python train.py --d_mlp=384 --norm_eps=1e-05 --rope_base=10000.0 --init_std_down=0.00543 --optimizer="muon_variant" --warmup_steps=0 --batch_tokens=[16384, 32768] --seq_len=384 --dataset="wikipedia_en"
Each number is 200 + 20 x the weight over the matrix's rms, rounded and kept within 0 to 999. Layers, rows and columns count from 0.

# v: layer 6 attention value, 192x192, rms 0.0881, rows 154-174, columns 64-127
# o: layer 6 attention output (transposed), 192x192, rms 0.212, rows 154-173, columns 64-127
# q: layer 6 attention query, 192x192, rms 0.0882, rows 160-191, columns 64-127
# k: layer 6 attention key, 192x192, rms 0.0869, rows 160-191, columns 64-127
v154,214,253,168,176,208,161,187,205,171,205,189,197,201,213,182,197,230,243,186,207,200,230,200,182,199,168,202,205,195,191,209,207,192,182,173,194,233,197,182,180,212,225,200,189,233,222,163,209,186,218,199,178,175,182,202,189,214,206,156,201,245,219,181,191
o154,208,226,207,196,190,193,185,208,184,157,192,228,181,202,189,193,192,200,211,172,210,173,263,199,214,191,218,219,215,262,175,213,156,172,170,205,197,201,206,216,193,210,237,159,221,209,185,241,188,205,233,188,188,190,219,201,216,176,206,219,194,215,212,202
v155,176,186,195,195,206,222,179,201,234,228,213,163,169,177,186,195,159,179,198,200,212,153,207,202,180,189,210,221,172,192,181,179,186,175,196,198,194,228,201,237,171,221,251,185,229,215,184,195,189,195,222,204,199,236,191,179,180,204,212,227,170,216,256,200
o155,190,168,216,200,221,209,216,171,190,203,178,202,228,214,214,166,185,231,196,236,185,194,211,194,202,181,191,182,206,205,205,175,204,217,219,180,195,154,200,179,223,213,204,189,193,176,184,205,197,217,220,164,205,246,200,194,187,210,190,235,204,214,178,191
v156,202,207,168,193,201,229,210,165,193,191,186,175,214,196,187,174,213,213,218,181,181,201,208,181,177,159,199,257,191,193,204,180,220,174,218,218,187,205,204,191,212,227,192,197,158,236,212,176,192,160,197,187,189,188,207,184,196,189,156,196,173,209,214,212
o156,210,190,199,167,174,241,215,184,201,214,169,190,257,201,200,213,193,206,180,210,190,204,220,188,185,168,226,194,214,202,199,193,204,193,199,217,238,188,193,186,182,198,187,226,169,267,202,183,196,226,208,177,175,224,204,217,204,214,189,200,208,212,211,206
v157,207,247,251,198,211,207,197,177,185,205,191,225,195,200,193,200,177,199,194,205,179,192,173,199,209,193,209,220,182,189,230,209,198,222,190,193,168,172,188,225,193,191,177,185,225,173,187,160,218,161,187,217,192,191,189,205,183,196,173,210,201,191,176,190
o157,193,189,196,212,197,202,183,176,190,234,199,193,148,198,237,179,166,213,236,204,186,189,204,243,206,181,207,202,152,211,198,204,200,187,181,231,191,189,207,228,210,207,208,200,194,189,188,152,218,156,178,185,219,206,187,228,156,216,211,217,190,219,273,217
v158,189,225,216,219,218,223,197,196,225,178,191,183,196,138,185,192,170,197,191,199,203,176,217,202,206,200,211,191,177,184,194,214,191,211,196,198,191,146,188,178,188,179,246,194,210,206,193,201,231,189,213,186,219,219,173,239,207,211,210,230,204,197,173,194
o158,199,205,202,199,173,190,220,149,176,199,199,219,196,171,221,249,166,202,219,209,208,179,178,223,259,221,220,190,160,192,258,160,170,192,206,194,184,199,205,175,253,240,192,215,192,166,212,222,190,193,165,194,198,195,216,205,230,210,211,160,219,177,140,192
v159,176,208,172,160,186,190,217,191,224,206,209,232,207,214,208,190,191,213,187,231,183,208,202,186,218,225,187,201,190,161,199,181,196,172,181,212,234,209,225,202,214,209,179,185,204,204,183,226,170,176,206,203,200,203,220,239,216,182,217,170,233,170,199,182
o159,166,220,205,176,181,193,213,210,203,162,189,249,207,207,193,184,183,187,176,207,200,200,175,200,221,182,232,199,187,229,218,142,196,187,201,202,167,184,208,228,193,204,218,163,192,239,221,188,213,211,241,214,193,170,221,225,209,177,221,226,209,201,172,215
q160,182,194,175,210,187,197,203,190,197,211,213,198,190,209,226,204,212,182,221,229,223,202,210,194,204,176,245,214,175,176,194,210,182,208,194,190,208,194,193,201,204,208,208,206,195,220,203,185,223,200,196,219,168,182,156,196,159,235,157,178,202,203,174,160
k160,218,205,215,235,224,213,181,213,229,174,191,174,203,199,161,185,189,194,188,155,201,167,205,190,192,166,230,194,195,225,187,173,158,215,182,182,187,200,193,234,201,198,199,190,194,206,201,186,198,205,190,245,197,222,198,179,205,206,206,203,181,184,203,200
q161,196,191,181,183,167,192,222,213,181,181,209,239,216,220,236,204,190,231,181,230,200,191,189,236,189,203,209,205,211,187,216,178,203,133,199,165,219,205,228,201,207,197,228,194,222,186,217,209,188,192,204,200,189,161,161,185,149,179,203,170,167,165,205,169
k161,178,218,196,151,211,212,212,206,179,208,200,231,216,190,224,233,187,210,236,220,207,185,204,190,186,211,167,189,210,221,214,225,244,198,210,222,188,164,196,170,218,225,193,194,206,185,183,208,201,203,222,220,195,194,181,198,210,221,217,192,214,233,221,232
q162,227,194,197,191,224,212,204,196,193,216,194,198,183,189,179,183,201,218,203,188,191,180,205,206,193,194,174,212,204,211,149,211,187,226,179,209,197,218,173,225,184,191,182,188,206,199,197,197,200,187,202,199,207,199,186,200,266,212,184,240,204,215,193,230
k162,216,173,211,233,206,176,207,197,225,195,190,183,179,188,148,168,193,200,170,213,203,212,209,171,203,183,261,222,196,171,182,191,164,186,233,176,211,220,217,215,214,182,210,206,196,208,193,196,220,162,174,204,186,212,210,186,229,195,169,208,211,170,171,184
q163,201,239,227,202,208,213,224,214,181,203,228,190,193,172,167,223,215,165,188,195,211,204,189,162,227,208,208,199,227,209,194,219,201,225,233,198,223,201,174,170,190,219,211,208,226,202,200,198,203,248,205,212,221,192,206,207,231,206,198,205,226,213,241,179
k163,180,169,216,205,174,187,205,218,211,204,176,199,193,224,182,196,179,202,206,200,178,194,188,160,239,173,202,203,179,216,162,187,192,207,186,204,176,184,181,245,231,227,200,218,183,221,236,196,191,170,194,197,158,199,180,183,221,205,193,193,220,204,151,196
q164,216,213,175,222,172,203,192,207,208,184,191,204,183,217,192,214,201,200,196,205,197,217,212,208,203,193,202,208,180,193,213,195,201,180,208,203,185,190,199,182,203,214,225,193,191,196,206,198,202,188,189,206,186,179,177,217,147,200,217,204,191,173,218,193
k164,210,185,195,197,204,244,213,194,203,177,186,192,214,179,182,199,189,189,166,210,215,178,195,240,194,230,202,222,204,194,182,193,213,238,211,219,138,186,220,189,186,202,189,213,226,194,202,203,239,214,204,225,211,195,196,211,230,211,195,214,190,194,182,187
q165,202,191,173,187,200,202,189,228,192,202,185,200,176,212,181,195,198,220,201,189,178,199,195,211,212,177,171,196,195,187,187,185,174,185,202,189,191,217,205,234,207,204,170,174,192,179,224,182,186,171,188,214,200,195,195,182,214,197,206,193,210,207,177,211
k165,242,192,208,220,196,213,194,191,215,195,192,225,164,208,174,187,211,216,202,189,167,188,191,197,166,199,229,220,196,197,177,166,162,204,207,171,196,213,219,223,207,195,226,177,206,185,200,191,176,197,161,225,193,215,217,186,231,204,142,214,180,217,195,224
q166,215,181,216,225,223,211,207,194,214,222,209,202,190,209,150,178,205,199,213,208,206,186,179,170,189,173,194,204,192,196,193,225,185,212,225,201,180,202,209,224,158,217,195,203,188,192,193,219,181,213,228,214,226,221,182,170,212,232,195,197,199,185,171,228
k166,226,182,170,199,174,227,201,167,195,176,209,235,212,181,257,194,189,168,196,211,191,197,207,218,184,206,200,214,212,205,224,171,234,203,180,207,196,181,190,193,218,172,178,180,185,161,220,171,219,221,196,194,200,189,238,220,239,190,169,202,193,195,207,220
q167,206,210,215,222,225,210,234,211,182,225,188,217,197,174,224,207,178,208,202,233,188,201,194,158,203,215,217,186,202,203,184,217,217,191,209,198,206,181,210,195,168,211,216,202,200,224,212,219,186,189,212,215,208,169,194,234,203,194,207,201,196,192,206,194
k167,197,217,208,178,199,199,200,193,195,186,204,191,212,192,221,247,195,175,222,218,211,206,181,217,210,183,165,227,228,225,208,200,226,188,230,183,189,207,213,210,155,216,185,217,218,210,204,195,200,197,209,184,208,205,187,207,196,193,218,215,227,210,183,194
q168,211,188,218,198,196,199,222,205,206,192,215,199,236,201,205,227,222,173,194,198,231,214,197,209,203,241,206,211,214,223,208,225,207,217,220,196,194,191,188,161,192,193,198,203,225,196,177,203,217,219,234,196,206,162,194,225,198,193,206,198,194,200,227,186
k168,207,213,228,193,182,218,216,167,255,189,224,232,175,216,243,218,189,215,242,188,210,203,185,218,229,199,193,221,179,218,208,162,204,231,202,205,232,196,185,205,199,199,214,204,215,202,176,179,197,219,217,176,173,195,224,214,204,196,189,193,182,224,210,170
q169,186,191,214,210,199,203,199,178,212,220,205,186,177,208,179,189,214,211,180,208,192,188,191,193,208,167,205,211,193,190,197,190,200,212,197,201,202,200,220,219,192,197,223,198,188,180,208,196,182,171,187,233,193,219,205,152,222,207,186,185,207,182,176,197
k169,225,178,208,250,224,204,197,227,231,182,179,177,207,191,164,202,195,207,191,223,185,191,213,198,180,202,224,201,201,160,171,197,165,200,209,192,210,235,218,265,234,176,221,218,194,188,210,209,206,167,183,222,201,225,214,183,236,195,170,195,208,189,191,222
q170,193,199,185,167,199,219,201,182,242,185,190,156,227,216,188,166,195,180,220,188,195,181,205,193,193,231,206,216,199,180,213,228,224,216,194,196,171,245,189,202,210,184,225,201,177,198,160,178,203,177,246,224,197,169,208,202,192,225,204,237,193,176,206,179
k170,199,175,172,212,199,207,204,245,191,219,184,188,205,206,203,225,209,171,196,177,191,209,222,210,179,214,213,220,195,192,214,204,197,180,207,222,191,171,203,193,219,198,197,195,191,215,204,204,232,212,173,200,191,196,204,215,225,179,229,182,209,228,210,222
q171,202,197,187,216,216,200,179,207,191,193,204,224,179,206,210,203,183,218,195,237,202,209,231,192,194,230,233,207,195,207,237,188,196,221,207,186,220,216,171,207,217,177,210,193,196,194,206,180,203,187,170,211,230,137,202,213,199,202,215,173,166,202,213,221
k171,233,208,203,221,170,200,193,211,214,191,178,241,214,188,199,187,172,216,179,233,208,185,172,186,169,172,213,165,204,172,161,203,184,202,168,210,184,199,226,207,237,202,192,201,163,183,222,209,199,177,203,197,261,221,158,213,207,244,209,227,222,201,159,208
q172,212,216,203,200,175,186,190,169,184,197,211,212,197,223,207,184,200,249,210,162,201,218,204,210,205,186,221,172,199,160,200,205,211,163,197,207,210,195,203,173,224,189,205,214,197,194,194,206,246,185,191,153,188,203,235,249,201,201,194,216,196,170,196,228
k172,223,221,184,210,203,194,205,195,179,185,151,186,205,188,180,191,195,219,223,184,183,181,244,188,188,223,226,207,190,207,214,202,194,173,201,200,195,193,208,153,176,211,204,204,211,181,198,218,176,215,226,181,158,208,199,203,178,207,199,174,191,194,183,192
q173,176,233,194,171,191,203,184,199,228,197,192,208,174,221,204,208,194,206,198,187,199,204,177,179,186,162,212,155,163,216,186,218,208,179,217,208,174,195,175,186,211,211,228,197,196,212,202,185,187,200,203,238,218,197,193,190,203,152,219,186,195,216,227,221
k173,204,188,176,232,205,223,165,163,228,194,199,187,177,201,195,223,231,188,245,204,203,152,176,238,232,221,178,217,215,184,233,191,169,164,174,190,170,224,185,220,162,250,191,204,181,178,213,202,236,205,157,209,210,210,229,207,185,187,210,214,213,211,195,195
q174,201,177,181,197,203,152,192,221,201,201,201,180,194,222,213,170,209,198,205,198,207,232,203,192,187,191,192,187,218,179,184,192,223,179,226,208,243,196,184,199,227,185,157,203,190,219,230,194,191,248,208,222,193,182,198,169,150,198,201,193,242,209,206,196
k174,170,227,215,204,202,212,186,192,216,226,171,196,214,128,170,183,183,191,215,200,194,190,185,201,196,190,214,171,173,169,198,187,182,190,221,192,215,217,205,174,219,166,220,189,224,201,226,210,212,167,182,189,215,244,192,226,183,196,202,219,189,165,204,218
q175,217,196,178,207,181,201,185,155,192,166,195,177,231,211,182,237,218,193,246,195,205,237,223,217,177,172,187,218,220,191,211,188,176,182,209,189,167,203,213,206,217,235,191,205,201,234,221,241,216,211,188,191,180,230,216,218,192,204,177,153,207,206,222,191
k175,182,204,191,202,201,214,185,214,184,219,211,210,171,163,176,174,215,227,198,183,183,226,235,220,194,225,241,205,190,226,209,171,185,160,162,213,231,195,214,222,188,221,190,210,211,160,192,230,226,163,200,170,176,222,198,172,182,188,196,200,208,209,184,220
q176,185,181,193,200,181,192,174,190,180,193,221,192,201,184,184,190,191,165,201,199,214,191,229,187,205,175,196,213,195,169,191,206,197,165,174,239,171,188,193,204,207,201,179,220,210,175,209,231,188,190,194,174,186,197,165,182,183,205,227,181,178,198,198,201
k176,234,212,189,195,208,199,185,183,210,176,199,211,162,203,178,197,164,233,179,199,184,177,201,181,206,214,247,179,188,189,208,176,214,193,190,189,195,192,208,198,214,180,210,194,192,195,180,174,217,198,206,217,260,222,219,205,189,178,209,192,217,215,220,193
q177,204,168,242,178,151,206,204,185,200,192,196,167,216,189,184,213,196,172,182,210,213,208,253,211,166,220,234,196,234,244,185,150,200,198,247,187,192,188,172,199,211,218,205,204,209,175,200,177,187,158,195,228,200,218,191,216,224,188,203,183,176,204,233,196
k177,153,225,200,209,208,149,244,176,195,188,200,167,191,220,167,210,178,204,209,183,204,204,163,174,192,194,198,177,224,174,184,214,206,201,188,193,239,186,200,215,244,181,162,217,182,209,201,225,169,198,199,228,198,205,188,194,212,183,203,210,187,207,196,220
q178,215,181,187,173,216,213,196,195,209,171,207,253,235,176,196,229,165,203,198,231,194,159,174,231,155,167,161,203,215,200,200,190,190,207,228,214,196,186,227,177,203,221,195,193,209,185,225,190,231,223,184,183,196,217,213,192,190,212,201,223,168,199,232,223
k178,188,186,203,203,204,223,182,224,211,198,187,206,185,210,198,239,210,207,178,159,186,193,222,211,224,207,202,168,206,177,170,174,228,196,196,186,206,202,188,215,178,220,202,209,231,214,202,226,205,234,217,240,201,185,219,196,193,187,185,186,176,182,165,193
q179,229,181,171,221,200,172,210,232,191,206,160,242,198,168,214,203,207,216,199,194,226,174,196,185,165,219,189,166,217,188,193,168,230,190,250,225,214,210,212,168,159,220,198,190,204,206,193,191,255,205,208,200,182,209,222,178,211,177,187,232,221,206,205,234
k179,199,193,244,172,199,230,156,220,212,233,172,176,200,220,167,225,207,204,210,187,230,190,164,214,204,200,207,186,226,205,182,214,199,239,206,214,219,196,198,182,228,153,192,178,180,213,206,145,207,220,190,194,185,185,203,182,219,224,211,241,218,188,181,186
q180,219,195,209,219,190,198,180,209,215,226,227,241,197,194,207,189,202,201,183,188,173,220,180,166,162,202,182,204,228,202,217,193,195,211,224,187,195,211,203,231,210,196,197,200,205,209,176,142,225,189,194,218,216,198,195,193,205,184,205,231,195,230,210,214
k180,170,211,155,208,237,221,200,214,182,171,200,205,209,207,197,208,197,188,193,206,217,230,188,221,172,199,204,184,192,190,209,177,239,220,227,194,211,192,200,216,182,230,209,209,207,176,209,197,195,202,211,215,204,211,237,219,167,175,216,167,229,228,209,235
q181,223,207,216,211,218,200,192,204,193,199,210,224,217,198,196,200,194,185,182,221,179,192,166,189,215,142,192,204,207,224,190,184,209,228,206,185,187,207,194,201,165,205,185,173,182,202,175,200,190,173,191,205,206,208,173,224,194,186,194,186,225,194,164,197
k181,176,194,182,242,246,196,203,185,205,178,185,170,184,192,201,205,212,193,185,204,212,217,207,205,182,197,236,241,193,170,231,172,181,182,182,209,199,163,265,182,207,188,203,162,201,187,236,209,207,183,193,232,185,223,213,209,232,191,178,197,199,176,225,187
q182,184,209,158,220,153,199,165,201,186,184,227,221,162,227,180,214,188,210,213,217,218,173,197,157,209,209,194,185,206,193,214,192,204,184,188,232,156,199,204,212,201,227,196,198,224,170,235,214,218,189,214,198,206,227,203,215,197,170,221,197,208,190,190,184
k182,192,189,206,187,212,213,188,209,197,191,178,223,207,190,193,169,218,207,166,173,202,163,201,204,173,211,182,186,185,177,172,229,182,226,175,209,206,192,191,199,193,193,190,218,216,196,196,186,174,231,192,227,232,206,189,198,179,181,200,212,236,193,177,184
q183,244,188,202,203,190,229,204,203,228,210,237,222,228,184,184,173,187,222,193,220,188,232,243,184,234,175,194,180,208,244,222,217,172,246,229,166,215,218,177,228,181,173,165,175,199,246,218,189,201,207,208,207,227,205,228,191,194,189,198,190,211,181,209,182
k183,187,193,199,190,228,237,199,168,184,220,190,200,215,219,230,216,205,185,197,208,217,233,183,197,214,178,165,176,171,196,180,217,191,181,215,226,200,182,190,199,226,198,205,200,177,177,191,232,212,193,212,220,206,162,232,208,189,233,223,220,236,216,216,170
q184,201,173,240,197,190,171,233,222,227,214,185,198,170,199,183,225,217,208,180,170,197,183,188,182,209,216,190,206,237,209,217,237,198,209,236,197,214,199,179,200,195,189,197,204,211,188,215,198,175,214,162,164,208,214,212,200,189,218,222,210,200,199,187,183
k184,172,205,188,191,215,240,176,204,182,202,166,188,217,211,240,195,193,239,206,212,202,201,194,193,205,231,189,207,203,188,193,173,224,195,181,201,185,209,224,184,199,162,176,203,226,198,159,175,214,193,235,217,210,202,194,214,217,185,205,207,170,217,202,206
q185,228,202,188,219,210,176,223,213,207,229,221,204,190,169,195,181,150,188,210,175,229,191,199,182,202,219,186,236,225,238,219,228,215,220,178,202,228,180,214,213,241,213,274,188,230,179,224,210,177,214,194,199,198,171,215,202,196,208,200,219,163,198,190,198
k185,161,181,212,202,192,202,202,220,183,188,206,192,202,203,220,205,196,217,212,219,213,231,200,223,184,175,218,174,201,186,195,196,178,186,207,177,187,219,197,186,170,207,192,189,182,232,167,198,200,219,202,186,209,182,205,226,174,199,222,185,196,179,243,187
q186,167,193,215,211,241,219,204,231,220,206,186,213,174,201,204,190,188,226,203,206,176,165,213,175,208,222,188,191,170,164,206,196,200,219,237,182,179,180,167,210,206,223,196,202,213,187,148,203,219,187,208,196,214,241,217,180,193,188,178,188,156,205,173,156
k186,211,204,193,157,184,228,172,181,189,207,202,212,209,223,247,228,207,196,220,137,239,196,214,224,207,231,209,203,233,209,218,229,232,213,213,231,214,200,201,176,214,196,195,222,221,178,185,204,188,233,228,175,208,182,207,229,205,223,209,175,216,200,189,207
q187,180,188,198,204,213,186,221,209,164,189,179,191,212,207,200,183,184,229,210,203,201,207,169,220,211,246,195,217,199,207,212,220,200,228,213,191,219,204,190,187,195,210,185,215,196,179,222,217,188,177,188,236,214,215,191,189,220,238,174,217,170,218,225,195
k187,201,214,172,223,166,177,213,187,204,198,209,197,174,197,216,234,248,200,233,194,177,201,217,191,222,237,215,215,193,210,179,214,234,192,213,186,214,198,223,181,183,197,190,195,161,224,201,200,204,178,180,172,194,202,212,206,225,188,209,220,174,191,197,194
q188,168,195,203,204,199,210,221,214,218,207,201,215,208,189,233,190,207,189,178,206,202,188,177,166,196,194,216,193,174,172,170,173,201,141,190,203,190,186,219,204,193,221,190,187,239,181,179,227,189,189,188,202,206,223,223,240,168,201,204,207,195,212,189,179
k188,185,200,217,189,191,197,232,209,228,217,226,170,230,221,219,194,201,186,200,202,233,209,197,197,207,249,214,184,199,184,207,212,211,196,196,201,231,212,171,211,211,212,167,216,198,200,159,174,225,187,166,188,202,185,227,182,211,252,219,196,165,217,202,207
q189,181,221,213,180,227,226,202,239,171,221,217,191,194,198,184,201,174,182,208,194,202,170,208,208,209,207,163,195,185,220,191,226,205,233,206,197,185,225,176,212,173,221,159,232,223,220,211,205,187,181,210,185,196,197,228,183,227,169,190,189,220,191,195,207
k189,164,173,210,196,223,200,194,209,180,216,173,207,207,186,232,206,189,215,200,196,214,198,213,169,198,147,189,201,194,232,188,206,180,196,189,171,224,221,178,224,203,175,244,205,183,220,203,201,209,204,188,195,225,223,206,193,230,219,201,202,199,200,225,237
q190,207,218,211,193,223,210,239,195,198,214,206,223,224,202,191,197,201,201,209,177,220,191,206,204,215,257,238,197,211,209,182,205,173,160,193,181,203,192,182,207,252,214,197,211,185,186,188,230,187,187,215,185,197,184,218,170,215,198,178,216,188,206,213,226
k190,193,197,187,152,224,168,181,202,176,214,197,221,203,210,209,210,199,214,209,181,218,197,218,198,210,234,157,225,212,197,240,221,223,194,205,183,236,231,201,197,204,196,201,200,181,203,186,203,195,221,185,203,196,164,203,201,209,204,241,206,203,197,187,192
q191,216,210,233,181,212,172,211,160,187,205,178,179,148,215,195,209,188,205,189,220,194,203,221,199,214,179,202,216,211,206,192,199,210,182,188,208,182,193,188,209,241,211,180,212,171,187,218,179,246,201,234,247,190,208,230,193,196,208,228,229,196,221,203,200
k191,223,219,180,186,188,215,217,194,208,171,182,184,216,203,213,233,218,185,229,188,199,225,202,228,208,217,173,213,173,202,210,199,201,206,175,190,232,207,191,202,184,180,190,193,194,202,191,237,187,206,213,184,220,221,199,198,176,164,207,202,226,225,223,206
v160,190,189,234,244,219,191,233,215,194,218,216,200,218,186,180,181,196,178,194,215,213,203,186,220,206,210,176,217,190,220,233,210,204,206,205,206,228,199,153,213,209,187,166,196,172,161,207,211,207,198,181,223,207,151,144,199,207,194,206,199,184,233,195,206
o160,191,225,178,211,230,166,201,188,181,218,208,185,188,240,203,179,246,212,188,215,224,220,228,158,188,183,230,193,211,185,201,195,186,217,222,227,199,207,190,169,241,211,159,228,219,207,201,168,194,195,177,201,223,184,239,202,198,205,148,205,213,218,216,188
v161,230,202,203,209,220,195,202,182,180,179,200,195,189,197,223,210,217,208,179,206,212,184,196,223,190,181,215,211,220,197,182,184,196,188,176,211,199,202,220,179,201,160,222,203,214,184,197,212,184,170,193,178,187,201,214,204,228,224,244,218,216,193,196,192
o161,207,206,210,182,206,192,178,156,227,214,197,214,241,183,263,179,197,186,198,216,230,193,177,201,255,208,180,184,189,201,180,205,179,174,202,185,190,191,205,252,201,224,194,219,176,183,199,189,217,167,191,216,172,183,209,208,201,211,208,232,187,180,196,217
v162,182,182,218,205,217,175,230,205,205,202,191,174,181,189,199,213,179,195,215,205,188,203,211,212,154,198,189,186,181,187,201,187,170,196,217,226,188,230,223,195,207,196,199,210,223,254,203,234,230,207,234,209,215,206,204,222,206,212,197,190,232,205,217,218
o162,214,239,208,172,183,151,189,204,169,206,177,200,210,188,199,194,188,201,233,205,193,220,213,181,185,225,228,196,250,180,190,193,206,200,194,175,206,238,243,186,177,204,203,217,240,203,191,194,219,200,214,240,197,208,207,221,228,185,197,220,226,167,184,198
v163,215,222,192,188,217,197,209,210,188,241,166,187,183,213,189,235,159,200,207,174,198,165,212,234,204,174,213,221,171,195,189,222,224,222,199,233,168,183,188,222,207,198,185,224,217,194,174,234,213,222,185,223,196,166,168,188,219,158,238,215,235,188,160,205
o163,225,184,216,192,241,176,218,202,214,232,194,206,229,208,177,231,156,191,236,203,231,172,189,184,187,240,222,181,198,174,179,192,199,207,199,190,206,201,187,193,219,204,198,205,228,201,174,190,180,200,198,212,225,200,187,199,200,188,209,241,195,224,208,210
v164,162,212,215,185,184,205,209,201,189,192,199,205,171,208,192,196,198,218,188,200,191,172,181,218,182,183,194,223,220,223,188,260,167,237,213,181,195,161,183,203,195,195,194,217,201,196,190,188,189,217,191,185,245,206,220,190,197,238,185,192,176,189,204,200
o164,213,181,235,175,175,231,191,210,201,172,204,213,191,188,201,214,189,205,173,225,217,165,177,152,158,164,195,217,231,208,205,180,193,189,198,206,159,196,185,235,183,229,220,210,214,196,176,181,186,188,192,226,208,223,193,210,177,184,204,182,211,189,196,192
v165,200,224,199,212,181,198,205,209,218,200,218,165,210,214,188,223,223,200,185,210,200,222,157,233,226,184,211,184,218,199,201,201,184,182,229,217,218,202,218,203,206,190,231,200,172,213,230,218,199,208,172,189,201,230,204,184,186,184,215,189,204,192,207,217
o165,193,202,204,214,196,169,233,179,236,185,200,204,171,185,186,212,192,186,183,187,206,205,196,204,216,208,158,216,176,171,186,192,186,216,183,199,169,178,201,194,172,175,225,185,238,213,211,208,210,218,207,173,211,159,212,198,213,182,216,181,246,138,198,229
v166,194,169,218,255,210,201,229,190,185,222,194,204,169,184,189,202,184,200,208,205,185,165,190,169,225,170,202,211,214,201,235,213,190,181,182,144,205,190,214,222,191,209,217,193,167,197,201,189,188,201,207,194,205,201,201,163,163,194,222,190,184,231,211,180
o166,190,170,218,206,213,210,213,186,193,213,195,161,171,228,216,209,191,190,168,202,219,185,183,178,249,155,197,200,205,217,188,188,226,204,175,187,195,189,159,207,200,211,214,193,183,172,169,208,166,161,178,191,170,188,215,196,187,167,187,245,170,232,197,168
v167,233,200,225,182,181,159,221,213,200,208,222,218,181,194,190,201,195,218,213,197,213,194,168,224,190,206,204,169,190,196,199,230,197,210,193,193,246,211,233,211,169,202,198,200,190,205,208,205,203,182,170,180,179,189,197,205,212,215,198,204,204,196,184,220
o167,144,210,229,202,239,194,212,201,192,203,189,236,160,205,195,198,207,221,191,199,177,194,190,214,201,249,195,181,185,258,236,178,210,194,235,201,217,165,159,194,204,189,193,197,217,195,202,204,188,171,209,182,223,206,233,225,198,185,194,190,197,201,168,205
v168,201,184,211,193,164,163,191,216,223,216,190,179,210,161,194,192,201,181,187,228,192,210,187,195,173,214,151,221,192,226,195,204,192,186,205,190,176,188,208,226,220,202,198,182,194,212,205,204,191,217,211,160,208,220,179,185,173,203,195,204,251,197,163,174
o168,198,187,144,212,188,212,180,232,228,172,194,197,199,229,226,192,139,223,227,206,174,194,163,154,184,182,194,192,238,199,219,174,215,225,186,189,208,202,203,210,207,199,242,197,193,162,185,197,205,257,190,192,228,216,211,209,187,205,187,225,221,195,194,191
v169,208,208,181,184,216,212,163,206,162,185,203,208,186,213,213,195,211,192,233,188,188,179,206,217,176,196,216,226,203,196,198,188,177,179,210,231,199,208,225,174,208,187,182,240,161,212,189,196,200,203,205,197,179,161,197,227,201,216,202,182,195,176,257,222
o169,206,221,232,171,206,242,177,151,189,233,211,218,201,211,231,202,185,182,195,172,174,200,193,205,192,196,227,217,205,211,197,187,191,203,189,175,144,166,178,210,191,194,226,190,206,197,193,185,196,206,192,212,208,187,204,211,214,221,213,224,200,209,206,231
v170,195,189,209,184,223,242,198,190,191,204,155,178,217,220,236,191,242,210,230,216,179,186,206,203,200,172,213,218,210,228,180,207,208,181,173,195,183,218,174,216,232,164,211,259,212,198,180,186,205,184,234,208,198,168,225,211,186,228,192,192,203,237,230,228
o170,230,169,208,186,203,161,193,199,201,208,215,207,196,195,224,218,202,197,210,212,184,196,178,182,182,201,181,216,225,201,173,214,205,176,195,188,230,217,192,221,190,198,199,236,217,206,205,212,209,218,230,227,186,213,192,197,230,233,211,239,200,197,153,228
v171,205,170,217,198,210,208,234,226,212,228,206,178,215,187,214,196,184,207,208,185,243,171,209,190,177,189,230,199,183,170,209,197,196,183,212,168,203,220,198,197,165,217,189,253,233,195,194,215,242,219,238,190,220,208,197,193,214,181,203,201,155,201,241,191
o171,231,186,230,191,186,209,201,172,199,195,188,178,182,187,208,173,219,170,232,193,200,173,225,198,220,189,208,229,195,201,196,187,179,201,213,198,222,238,198,167,173,237,174,223,211,196,227,212,201,190,216,222,193,215,209,222,199,219,215,238,213,204,223,229
v172,204,197,188,209,214,170,217,209,188,174,222,225,229,236,221,176,202,226,186,227,220,175,206,192,194,181,210,197,192,198,175,202,187,195,202,170,204,167,202,191,204,203,185,179,167,198,191,193,186,204,194,209,192,234,198,201,195,198,210,197,184,206,238,192
o172,213,227,190,198,193,174,181,195,218,175,209,193,191,221,178,210,207,205,178,197,197,196,191,201,214,215,193,207,185,228,213,193,177,182,213,191,177,188,167,220,218,226,217,233,200,183,207,217,193,193,197,194,190,244,186,155,217,207,169,161,173,187,227,198
v173,200,230,186,211,222,197,198,208,200,173,168,207,189,191,152,228,222,225,205,203,200,203,169,181,232,152,205,193,220,182,273,224,176,186,211,195,192,187,159,223,177,215,181,222,185,153,174,248,216,149,210,209,173,191,186,210,190,202,164,188,191,213,186,217
o173,202,217,234,200,223,197,224,205,196,203,190,198,212,191,207,224,166,197,196,209,186,202,194,194,196,190,193,190,219,201,233,207,187,207,203,211,239,180,174,176,180,212,204,207,182,220,206,214,208,214,191,226,160,212,202,168,165,206,214,189,178,237,208,183
v174,199,195,223,189,166,182,205,219,185,166,205,227,175,208,194,181,197,248,178,198,207,193,174,191,200,176,194,185,220,186,198,240,214,211,205,222,181,184,230,197,204,188,194,228,233,205,208,208,209,219,206,191,195,195,216,216,192,238,186,223,211,199,170,191